config.toml
head_dim = 32
d_mlp = 256
vocab_size = 2048
activation = "tanh_gelu"
init = "normal"
grad_clip = 1.0
decay_fraction = 0.663
doc_mask = true
dataset = "wikipedia_en"
Each number is 128 + 24 x the weight over its row's rms, rounded and kept within 0 to 255. Layers, rows and columns count from 0. The size above them is the row's rms in percent of the matrix's.

# layer 4 MLP down (transposed), 256x64, rms 0.236, rows 173-255, columns 0-31
size [110  94 107  98  84 101 121  80  96 101  91  96   2 111 119  98  90 107  84  92  97 111 116 123 107  93  97 100 125 108  93  97 115 100  92  91 106  97  99  98 104  95 105 110  98 106  89  93 100  92  93  95  98  88  87  96 119 101  86 119 100 107 106  98  96 101  87  98 102  93  86  82  91  85 107 121  88  95 120 111 117 111  99]
[[128  95 136 117 145 141 104  99 105 116 126 116 126 149 130 146 171 117 116 163 109 165 139 101 138 160 116 125 119 155 103 164]
 [169 155 154 113 138 125 130 123 130  80 112 114 147 137  76 154  82 119 124 121 106 166 103 154 113 114 113 106 142 137 144 112]
 [112 144  98 131 130 118 134 122 133 123 106 105 131 133 123 138 116 112 129 114 141 138 158 125  72 135 116 106  98 132 129 123]
 [133  99  70 144 125 109 101 116 124  94 143 120  99 194 112 121 125  97 136  95 124 121 123 104 139  89 149 154 125 143 109 118]
 [180 103 140 139 154 106 117 128  96 150 129 154 137 137 143 122 158 127 138 151 101  93 135 161 124 177 110 127 104 122 130 128]
 [113 147 128 121 134 140  87 152 106 153  94 123 118 148 118 108 196 113 125 132 106 151 119 152 126 110 128 125 141 169 102 162]
 [126 141 135 132 144 152 157  81 129 129 129 140 141 111 133 152 138 113 102  76 147 162  78 169  81 137 109 125 134 136 138 126]
 [138 100  82 125 144 131 128 157 123 143  75 117 179 119 138  96 123 116 109  78 144 189 117 154  96 157 121 105 125 151 148 122]
 [115 175 129  88 169 103 119 100 132 149 117 131 120 109 163 101 124 133 117 145 125 117 142 133 104 124  90 157 131 197 107 154]
 [125 181 145 115 124 118 138 127 137 138 155 143 141 106 148 161 133 136 160 114 130 114 133 187 120 124 149 114  99 125 130  98]
 [147 171 188 138 134 156 188 137 110 106 123 161 155 152  98 123 107 111 122 126 132 117 122 171  89 100 139 118  88 156 125 117]
 [153 155 141 102 112  95 110 117 107 135 106 168 136 106 108 139 132 140 133 127 118 121 126 185 123 148 132  53 128 180 112 119]
 [114 158 142 154 158 116 134 108 135 150 137 103 141 101 118 110 147 142 106 101 101 144 110 145 123 142 119 123 120 155 136 118]
 [103  80 141 149 121 164 124 135 160 126 124 161 141 148 106  98 105  89 121 121 147 142 144 129 108 167 106 148 120  88  80 154]
 [ 98 122 142 161 121 112 130 133 116 122 132 109  88 122 114  92 113 126 149 134 152 106 123 134 132 121 146 171 101 118  91 101]
 [154  86 145 125 160 155 124 145  84 124 129 160 114 133 155 135 152 109 108 129 189 131 132 160 112 126 114 106 123 100 133 115]
 [137 142 161 138 154 107 111 111 118  90 128  94 124 112 126  98 113 132 100 121 123  83 100 135 104 142 175 141 154 157  83 149]
 [105 171  96 170 147 161 124 136 110 128 164  87 117  86 118 124 101 106 157 144 147 104 116 142 145 144 122  96 173 130 134  94]
 [118 142 147 108 119 118  81 159  81 151 141 112 135 161 120 165 120 144 104 159 137 119 137 171  82 149 145 142 146 122 138 176]
 [104 179 135  84 131 106 132 152 113 103 155 137 144 116 135  90 170 111 145 130 129 104 129 124 136 141 141 102  90  78 169 127]
 [150 139 115 129 137 119 132  86 105  93 144 131 105 124 198 148 135 151 115 134 112 126 151 149  96  80 153 110 139  93  93 123]
 [144 139 105 173 129 128 120 112 103 126 111  98  99 131  68 168 118 166 110 113 141 162 121 126 139 110  60 120 139  93 117 150]
 [139  92 153 124 139 147 117 144  75 141 120 158 146 130 153 165 152 122 100 120 135 123 116 114  95 115 115 130 126 155 192 112]
 [ 96 128 140 171 148 133 103 127 170 122 104 116  89 179 159  96 136  99 112  91 158 113  92 109 100 122 136 132 143 148 137 133]
 [101 139 134 168 131 138 108  72 147 143 126 124 116 136 109 135 117 146 123 120 183 167  94 107 104 149 142 150 107 129 136 105]
 [ 93 119 116 128 112 140  88 132 150 100 168 152 143 125 161 103 133 151 122 134 127  94 151 133 111 134 136 127 166 100 143 120]
 [136 116 163 140 152 151 123 134 145 149 124 180 139 125 126 142 105 115 144 191 105  93 134 107 127 102 156 117 119 170 117 125]
 [127  80 105 116 101 134 168 161  93 149 150 121 171 123 142 163 150 121 143 124 150 118 111 151 151 109 110 132 139 138 101 122]
 [132 144 149 133 151 141 157  98 152 118 128 184 130 121 157 122 140 136 132 116 125 134 108 125 117 130 181 110 138  99  89 133]
 [120 121 126  97 129  66 133 107 133 116 144 170 155  86 121 122 134 137 140 123 160 119 119  94 111 165 129 109 110 147 141 123]
 [159 145 159 141 111 120 126 166  83 115 146 152 134 134 128 141 140 185 132 154  91 157  95 166 107 108  89 116 136 132 149 111]
 [121  58 120 133 124 109 114  99 152 140 141 130 133 110 162 170 127 127 121 156 124 109  78  91  92 145 183 113 131 121 159 161]
 [112 128 116 158 108 109 114 159 126 144 105 127 103 120 173 161 137 109 119 143 103  86 175 147 118 114  85 125 146 138 114  83]
 [106 140 116 162 135 112 145 127 143  98 124  96 127 143 156 112 133 159 111 123 124 146 118 150 117 149 125 173  91  96  56 122]
 [146 103 123 166 117 174 105 168 144  87 155 133 125 136 127 131  89 109 109 110 140 130 116  74 104 100 104 123 126 134 148  89]
 [120 128 129  95 139 127 135 155 117 165 134 205 103 112 156 134  97 120 126 142 147 135 144 149 121 135 120  94 111 134 183 127]
 [134 156 154 135  95 130 142 109 101 101  68  99  91 119 145 137 125 140 101 141  82 124 136 136 149 131 146 117 177  93 118 156]
 [128 102 130 109 140 145 126 147 153 133 118 129 158 148 151 120 158 163 135 118 150 127 130 144 142 159 131  71 129 141 145  92]
 [141 126  95 129  97 159 113  55 113 138 149 134 179 103 118 101 103 108 108  82 161 138 125  89 143 135 141 101 165 156 161 133]
 [141 126 128  87 125 138 113 116 127 122 127 105 119 150 168 186  82  86 150 133 146 135 120 141 136 136 146 117 120 130 172 107]
 [131  93 138 103 107  96 155 151 173 150 141 114 172 110 145  93 119 112 148 146 127 149 105  98 100 110 139 160 152  81 150 120]
 [174 150 158 136 142 114 166 137 120 167 104 125 134 131 105  75 123 119 111 153 105 109  95 119 103 127 130 101 119 128 103 110]
 [ 91  70 115 127 114  82 109 150 183 121 159 159 179 110 163 124 124 109 123 124 123 108 124 146 101 128 129 133 128 123 113 132]
 [108  97 101 133 108  94 143 140 113 162 178 127 128 164 115  56 121 102 127 136 127 142  97 136 144  85 130 146 110 114 116 133]
 [185 135  76 146 124 103 100  67 126 108 140 130 129 142 131 136 142 125 169 136  91 152 128 131 126 107 115 119 131 121  86 168]
 [146 125 180 110 102 106 110 105  89 155 121 136 155 137 108 179 117 110 122 139 126 191 121 129 121 104 158 152 119 144 144 144]
 [145 121 109  55 106 134 154 129 119  92 135 135 126 136 167 146 102 129 112 139 107 131 143  97 137  98 172  95 139 149 119 118]
 [ 89 132 110 145 149 142  70 100 173 135 141 116 150 125 134 123 120 131 129 114  97 142  86 164 131 140 121  79 136 117 130 163]
 [128 104 112 125 181 165  68 138 155  90 164 144 140 125 140 127 109 164 149 126 146 135 182 132  94 109 124 144 131  95 109 130]
 [162  87 141 112 145 130 111 122  85  83 146 146 132 180 148 147 137 122 133 136  65 111  99 160 153 114 101  98 103 138 133 154]
 [132  58 105 156 109 129 119 100  83 136 114 132 132 134 139 183 132 110 146 113 147 159 119 124 115 116 139 135 126 115 130 133]
 [158 129 136 157 125 158 119 105 138 123 127 167 147 110 115 114 134 119 123  95 116 163 132  80 136  93 164 119 101 150  98 151]
 [123 111 165 160 135 121  99 102 165 148 149  95 123 127 106 106 124 154 180 100 111 120 159 160 129  98 101 127 127 126 101 122]
 [116  99 146 106 117  96 121 123 126 147 124 147 103 168 135 160 109 149 130  94 137 124 112 158  75 109 134 165 138 100 126 123]
 [188  81  81 123 154 118 120 123 114 121 124 126 108 128 172 155 108 146 136 149 100 143 125 148  68 123 105 125 123 115 129 128]
 [139  98  95 109 132 148 171 134 143 141 167 134 163 119 164 128 136 133 120 105 138 100 133 115  85  95 120 139 147 178 101 132]
 [126 125 161 121 127 151 123 159 115 133 150  92 125 105 132 126 162 138 154 156 146 127 106 100 143 176 140 111 115 122 144 142]
 [135 128 129 156 103 153 158 162 151 134 152 148 136 154 110 129 102 115 130 113 144  56  83 135 144 163  92 128  94 115 135 118]
 [137 104 116 122 115 121 114 125 124  88 139 117 119 120 122 135  83 132 158 170 109 105 122  76 111  73 122 136 166 142 177 134]
 [119 173 124  95 126 107 103 171 127 142 167 161 102 101 156 147 128 129 137  91 116 105 155  79  99 113 139 118 151 158 141 163]
 [ 96 135  83 122 117 117 150 128 151 146 129 118 140 123 158 103 140 174 143 111 113 145  96 126 125 135 157 115 152 169 181  84]
 [112 137 118 120 124 154 147 144 108 163 111 126 121 147 109 186 157 104 102 123 115 130 127  96 172  98 100 109 125 159 111  85]
 [ 86  97 207 130 122 131  93 125 158 163 138 128 121 126 137 132 136 137 115 106 162 119  89 110 103 157 117 101 104 126 159 124]
 [177 137 129 120 145 126 115 138 128 153  91 126 102 117 163 127 138 116 144 143 149 150 154 151  99  95 123 179 144 163 104 136]
 [134 116 119 127  78 138 102 116 144  75 117 135 114 139 143 134 126 137 131 138 158 161 109  69 151 177 133 127 156 131 157 134]
 [116 137 113 158 111 113 128 107 118 141 143 159 116 104  89 111 132 142 166 135  96 140 147 117 135 157 120 124 139 118  97 120]
 [133 132 117 125 151 128 107 135 150 116 168 142 129 162 104 141 142 119 146 132 112 115 147 159 164 113 144 149 144  90  57 165]
 [155 120  95 115 135 162 101  71 140 129 102 135 114 161 118 164 137 128 122  97 134 126  96 135 111 131 121 112  88 125  98 167]
 [122 144 149 139 161 104  97 117 139 151  99 130  99 158 132 147 118 136 130 115 100 108 127 153 113 103 134 136 104 148 102 129]
 [103 150 146 155 142  93 132 141 145 110 173 135  81 129 133 162 134 130 128 119 142 133 102 158 155 127  82 146  80 132 132 117]
 [ 98 119 174 120 150 153  85 118 145 154 144 167 118 124 151 131 132 130  95 142 139 140 139 103 115 149 162 127 141 146 129 180]
 [113 108 146 173 115 157 131 172 113 205 145 142 113 140 134 138 118  92 123  99 125 124 126 132 132 142 125 102 143 115 155 117]
 [138 126 127 148 107 155  98 146  86 107 133 143 107 139 154 169 178 155 119 131 156 142 116 115 129 164 107 103 133 129 145 153]
 [124  91 130 153 143 110 125 116 112 105 122 106 114  89 127 188 149 116 120 153 123 133 106 107 159 122 144 116 143 171 132 108]
 [117  79  75  90 181  93 121 121  93 155 175 121 138 132 136 106 124 143 116 114  89 118  94 141 148 104 137 155 147 151 150 150]
 [126 164 143 142 124 115 109 163  95 137 116  99 140 118 136 116 130 118 130 126 156 132 134 102 136 125 124 144  74 128 116 156]
 [141 114 113 139 114 141 104 123 139 141 132 160 131 114 137 108 155  75 106 164 158 124 167 172  89 110 140 140 136 100 124 122]
 [123 126 119 121 163 101 129 151 130 198 129 126 129  95 135 126 101 138 126 128 171  85 127 160 144 126 103 114 148 143 170 175]
 [150  98  97 159 138 102  87 136 124 145 151 108 111 132 171  92 134 115 147 106 158 138 147 123 135 146 111 123 149 107 106 136]
 [128 172 101  96 194 144 139 170 114 123 134 174 152 105 112 147 150 149 113 111 113 130  83 130 105 175 113 123 123  96 104 137]
 [167 149 119  90 116 109 169 163  96  98 147 185 105 116 121 136 125 159 148 122 139 146 129 128 129 142 164 133 163  94 110 158]
 [152 156 125 127 124 122  77 132 123 127 109 146 119 108 192 139 165 128 111 158 137  98 110 115 130 134 115 125 124 128 107 145]
 [142 110 128 131 126 151 130 144 116 145 138 145 101 120 160 139 136 110 134 153 125 110 131 132 109 175 122 102 169  98 127 147]]
# layer 4 MLP up, 256x64, rms 0.248, rows 174-255, columns 0-31
size [ 96  98 100  81  94  99  94  95 103  99 107   3 107 115  96  94 103  93  92 101 106 107 117  95  95  95 104 118 104  92 105 118 102  96  86 114  99 102 109 111  93 105 109  96 112  84  87 105  96  96 101  98  91  86  93 106  97 100 122  99 113 105  96 102 105  87  95  92  94 100  89  96  90 105 122  92  99 114 101 114 103 109]
[[141 179 115 124 169 106 126 147 101 155 149 129 113 122 111 151 126 131 142 121 158 137 114 116 120 131 143 162 139  96 143 144]
 [148 140 100 147 163 143 133 125 141  62 127 145 148 165 152  96 105 103 128 112 179 142 143 136 150 151 121 135 117 110 138 127]
 [132  81 159 131 125 134 143 127 126 166 126 161 141 105 109 150 152 131 119 140  99  96 131 127 179 176 146 128 153 117 106 138]
 [101 154 136 131 151 111 179 128 111 132 123  95 149  94 130 123 128 112 115 111 165 178 151 104 126 140  89 168 119  89 133 136]
 [141 129 167 138 141 120 146 109 135 132  91 112 138 155 109 110 152 181 106 134  89 140 133 102 151 120 119 101 127  98 138 159]
 [137 128 157 158 137 116 157 134 147 131 131 106 143 142  87 127 114 156  99 152 113 130 160 103 190 125 143 161 125 124 151 103]
 [160 110 173 159 117  91 136 129 144 111 141 130 157  99 128 132 155 145  89 135  97 111 176 115 132 116  90 181 101  92 108 125]
 [142  95 139 140 126  97 133 106 167 114 145 113 177 103 153 157 161 131 103  83  92 144 120 124 150 139 134  96 127  61 136 118]
 [154 149  87 122 104 148  87 149 101 153 100 140 146 153 126 129 162 119 126 141 142 124 142 101 116 155 111 172 138  94 198  81]
 [146 129  80 126 154 109 138  88 104 106 118 130 132 133 137  86 153 138  96 133 157 127 120 131 158 110  99 139 162 118 128 148]
 [ 99 133 125 141 132 156 172 101 105 110 123 108 139 115 115 111 154 109  86 156 134 120 143  97 135 154 101 149 145 143 143 134]
 [164 182 155 133 134 110 133 145 134 152 140 117 147 146 152  97 115 122 135 172 185 138 125 109 124 133 148 126 141 125 144 135]
 [113 143 139 154  80 124 131 160 120 145 153  97 117 119 144 125 130 124 103 104  96  96 162 122 136 148  92 111 143 107 113  92]
 [106 167 140 107 119 119 130 199  83 138 115  89 153 133 142 108 121 131 125 153 150 121 116  60 111 149 105 127 105  67 122 136]
 [ 92 130 129  88 139  65 108  94 147 115 117 109 114 129  83 141 134 148 147 128  94 133 119 107 156 100 133 129 127 150 131 101]
 [135  89 102 135 114 144 126 131 148 132 120 135 164 180 137 131 111 127 126 168 138 142 143 113 149 115 166 100 137  66 194 116]
 [118  90 137  75  97 108 139 134 108 110  90 158 136  99 143 147 182 150 132 130 108 128 142 128 144 155 111 157 143 132  89 152]
 [138 128 149  87 136 125 156 115 129  73 116 118 111 133  90 105 153 129 115 152 138  83 115 114 100 121 138 118 133 162  96  89]
 [158 120 140  95 103 137 114 127 107 145  78 103  96 126 120 158 126 117 133 109 144 141 160  92 127 137 146 124 130  92 178  86]
 [ 76 123 137 112 120 143 135 139  95 130 138 106 151 144 113 109 131 125  81 137 151 130 179 146  99 129 147 148 107 151 112 106]
 [144 122  99 152 171 115 140 146 136 153 114 129 154 156 150  93 107 138 124 129  95 131 124 102 155 105 117 144 128 103 133  87]
 [155 125 142 202 123 104 102 135 132 102 150 121 144 109 148 139 138 125 113 190 109 127 154 122 129 113 129 118 137  88 117  97]
 [120 177 114 115 115 126 181 135 139 119 122  82 138 133 112  78 136 122 109  85  88 141 120 112 168 157  93 153 118 135 121 147]
 [165 127 154 176 151 126 171 162 146 118 126 143 152 101 129  90 133  98 148 168 125 116 167 125 155 120  92 104 129 114 108  96]
 [164 155 135 126 119  98  94 146 158 166  94 140 154 127 112 106  93 114 121 118 130 100 150 137 127 111  95 128 106 117 140 144]
 [107 146 133 129  98 121 118 130 134  92 147  66 126 120 107 138 136 153 123 174 132 107 139 118 164 135 149 166 122 131 145 117]
 [131 142 101 106 139  97 136 158 115 136 123 115 106 147 133 129  97 125 100 134 171 124 139 100 137 108 114 166  66 159  96 124]
 [152 125 155 161 111 115 136 156  98 117 133  88 104 123 129 133 108 144 163 127 109  82 143 127 153 116 148 144 164 102 157 124]
 [ 90 122 118 108 137 129 142 139 146 153 106 121 118 123  97 138 105 131 139  91  93 121 147  74 143 139 133 169 145 144 134 147]
 [102 133 125 123 129 140 113  89 100 102 116  93 166  99 137 142 165 136 111 139  92 178 121 116 112 161 152 189 105 143 148 136]
 [146 128 111 138 113 136 104  91 124  60 152 115 142 118  76 149 184 131 108 130 152 113 113 124 124 153  86 166 125 127 124  87]
 [114 168 105 163  92  96 108 140 133 149 136  73 106 156 144 110  75 167 145 135 145 119 120  94 100 149 148 126 103 134 133 103]
 [ 89 126  99 114 118 107 126 114 176 142  97 134 143  99 111 132 165 166  96 113  88 115 143  97 124 129 117 132 123 148 128 176]
 [105 147 112  94 148 133  92 112 123 129 107 124 175 141 151 131 122 129 115 147  93 111 182 125 157 104 132 162 129 145 112 131]
 [125 153 129 164 149 151 139 116  87 102 139 142 178  82 136 118 144  84 136 100 146 141 135 110 121 115 137 103 135 101 119 131]
 [ 79 133 108 173 145 152 172 111 113 130 116 107 122 125 129 108 173 128  99  96 106 106 156 103 145 152 108 149 161 116 125 113]
 [126 178 120 162 181 153 142 178  92 130 129 153 123 102  99  92 128 113  76  86 118 153 123  95 153 138 152 150 120 121 109 136]
 [143 115 105 112 153 110 138 147 133 126  81  98 165 117 108 116 109 141 137 126 117 125 143 134 161  99 109 154 176 147 127 170]
 [144 108 181 126 157  85 130 141  89 126 115 118 126 120 135 157 168 108 133 163 135 101 195 135 144 126 102 120 108 123 111 108]
 [111 125 101 102 126 177 164 156 111 155 121  80 130 104  85 133 120 125  73 125 115 131 112 123  99 145 179 180 140  98 141 101]
 [137 122 127 173 107  96 157 139 163 122  77 107 138 139 128 143 141 166 126 104 133 123 145 132 110  99 173 134 122 124 147 109]
 [ 91 157 154 117 164 133 170 153  97 154 132 116 147 133  74  77 131 115 113 119 121  94 168 145 160  84 129 135 146 118 133  91]
 [132 151 120 109 140 130  92 137  86 116  97 124 189 120  83 159 160 123 108  75 165 148 146 135 124 133 123 118 145 124 115 163]
 [121 161 115  80 101 139 105  77 129 105  85 140 106 110 131 103 170 154 124 116 124 161 144  84 139  92 141 121  89 124 110 173]
 [133 140 113 115 130 132 129 155 135 147 150  87 123 139 147 121 123 122 132 134 167 142 192 102 138 109 122 135 139  76 153  82]
 [129 124 173 131 185 101 122 152 136 129 125 127 128  94 105 129 137 118 167 102 134 117 139 154 135 171 104 143 101 138 110 114]
 [110 107 138 142  94 112  92 105 113 108 113  98 156 133  96 147 146 167 122 127 160 131 164  89 106 135 139 141 157 118 127 133]
 [124 194 117 117 154  97 120 143 117  92 134 105 113 131 138 121 113 129 130  88 125 103 192 132 158 107 141 107 106 145 121 120]
 [117 107 140  94 139 123 153 120 139  99  96 169 119 173  90  87 133 135 119 172 116 158 125 106 134 105 131 125 146 127  98 123]
 [122 162  75 108 131 111 153 126 119 113 118 103 119 151 152 155 106 130 158 115  93 121 127 119 142 150  73 161 101 144 101 132]
 [162 132 134 104 109 133 118 138 116  89 102  85 134 132  81 125 122 142 144 122 125 111 128 161 153  92 103 132 171 146 163 133]
 [110 135 106 153  99 112 174 146 139 114 137  95 178 112 145 128 187 131 114 104 117  98 148  72 145 114 116 115 110 170 148  96]
 [112 158 103 163 160 119 102 133 136 119 110 139 121 142 113 140 160 127 114  76 147 155 150 123 113 104 156 153 110  76 134 113]
 [ 86 185  84 105 143 159 161 168  85 132 107 132 130 120 158 127 159 101 117 121 113 124 101 119 127 164 129 141  88 115  95 140]
 [ 94 152 125  93 130 112 160  89 125 141 113 178 149 113 133 101 109 166 122 136 117 130 167 130 149 132 121 123  78 113 127  77]
 [144 146 146 103 103  99 169 106 126 108 147 118 148 111 104 146 143 112 173 149  89 121 190  75 105 148 123 149 134 135 139 118]
 [112 155 112  85  99  99 132 103 122 120  87  98 157  97 134 138 168 166 137 155 113 179 136  85 122  98 122 124 147 116 125 150]
 [ 84 121  86 123 159 140 146 181 135 138 118 158 142 146  80 126 129 120  92 106 173 127 162  63 175 123 106 143 115 131 112 103]
 [146 151  85 106 111  99 115 104  95 101 142 106 177 150  85 138 121 160 130 147 127 141 140 115 137 128 144 139  92 110 163 139]
 [137 112 185 111 142 111 174 150 134 134 132 132 136 160 143 140 142 131 113 158 135 101 140 123 138 154  98 128 109 115 130 106]
 [ 98 134 129 153 146 157  88 137  78 100 145 137 133 159 142 127 141 140  91 176 141 119 155  65 163 105 113 116 143 151 140 102]
 [134 167 115 156 117  93 113 127 108  98 138 153 148 113 132  97 182  93 110 125 130 126 153 109 132 139  95 133  96 145 133 106]
 [ 99 153 120 164 142 156 123 129  90 134 133 154 122 162 108 104 129 108  96 120 106  99 102 125 173 134 164 141 106 114 143 116]
 [148 154 148 163 121 135 121 169 130 136 129  72 121 124 138  67 141 118 120 123 130 121 114  85 136 101 169 152 119 133 127 128]
 [124 137 134 180 122  77 187 156 127 121 138 127 101 133 119 102 118 140 140 109 101  60 110 117 156 131 143 126 139 103 137  95]
 [136 138 123  79  81  72 138 121 120 101 126 129 142  68 111 145 112 148 112 146 186 123 130 106 160 116 149  90 111 140 179 100]
 [143 130 118 121 149 132 132  99 158  98 104 111 144 130  82 136 146 123 145 145 163 148 160 121 179 102 128 138 150 115 120 121]
 [151 149 152 145 131 132 141 146 141  91  82 154 143 130 144  87 143 133 130 136 140 117 132 115 155 110 152 149 151 116 107 121]
 [117 111 166 107 122 134 162 105  83 133  82 132 177 114 115 110 135 122  96 153 134 126 179  87 107 113 165 126 122  88 138 153]
 [ 82 125 156  92  99 111 115 122 166 196 146  99 126 123 110 120  98 126  97 137 112 119 121 149 155  84  90 133 117 131 139 131]
 [ 94 135 113  98 114 106 141 157 106 149 112  57 127 112  99 133  99 138 140 137 112 160 151 110 175 106  97 123 100 121 105 159]
 [154 166 108 137 195 142 159 117 125 152 117 104 157  80 140 116 143 139 106 100  97 109 126 100 134 137 137 173 126 114 107 112]
 [126 147 123 120 111  98 155 121 159 168 140 127 129 127 151  88 144 145 136 140 145 130 124 129 120 171 125 146 109 102 104 123]
 [144 126 155 168 125 136 110 166 184 110  95 102 130 174 122  94 129 105 130 133 151 100 155 105 167 116 142 140 132  77 135 125]
 [ 90 145 124 110 137 132 127 148 120  94  98  84 145 119 148 130 145 161 152 148 123  93 134 124  95 183 121 106 110  81 142 104]
 [117 168 160 132 100 126 161 134 115 148 156 139 156 112 130 158 131 161 121 116 119 100 151  97  95 140 126 113 162  95 145 147]
 [153 177 113 128 124 102  94 103  87 141 150 133 128 130 132  90  79 167 135 131 133 119 149 145 122 147 137 121 113 136 118 187]
 [143 110 128 130 106 121  96 145 149 105 117 162 113 158  98 118  90 139 129 140 126 113 145 102 136 156 100 156 144 132 134 129]
 [133 150 124 105 145 141 128 182  99 111 107 140 138 142 132  92  85 131 106 166 132 111 170 115 140 121 115 151 121 151 144  98]
 [138 156 163 157 104 125 156 185 124 148 144  83 137 137  97 123 117 129 122 115 168 119 141  92 172 149 129 163 160 148 166  95]
 [117 162 127 153  79 128  93 141 135  79 116 130 111 128 142 123 190 144 114 159 156 137 143  83 131 146  98 183 138 123 114 113]
 [131 132 154 149 162 107 117 102 118 122 111  81 131 105 130 141 142 120 119 125 124  57 120 144 128 178 101 123 132 142 123 130]]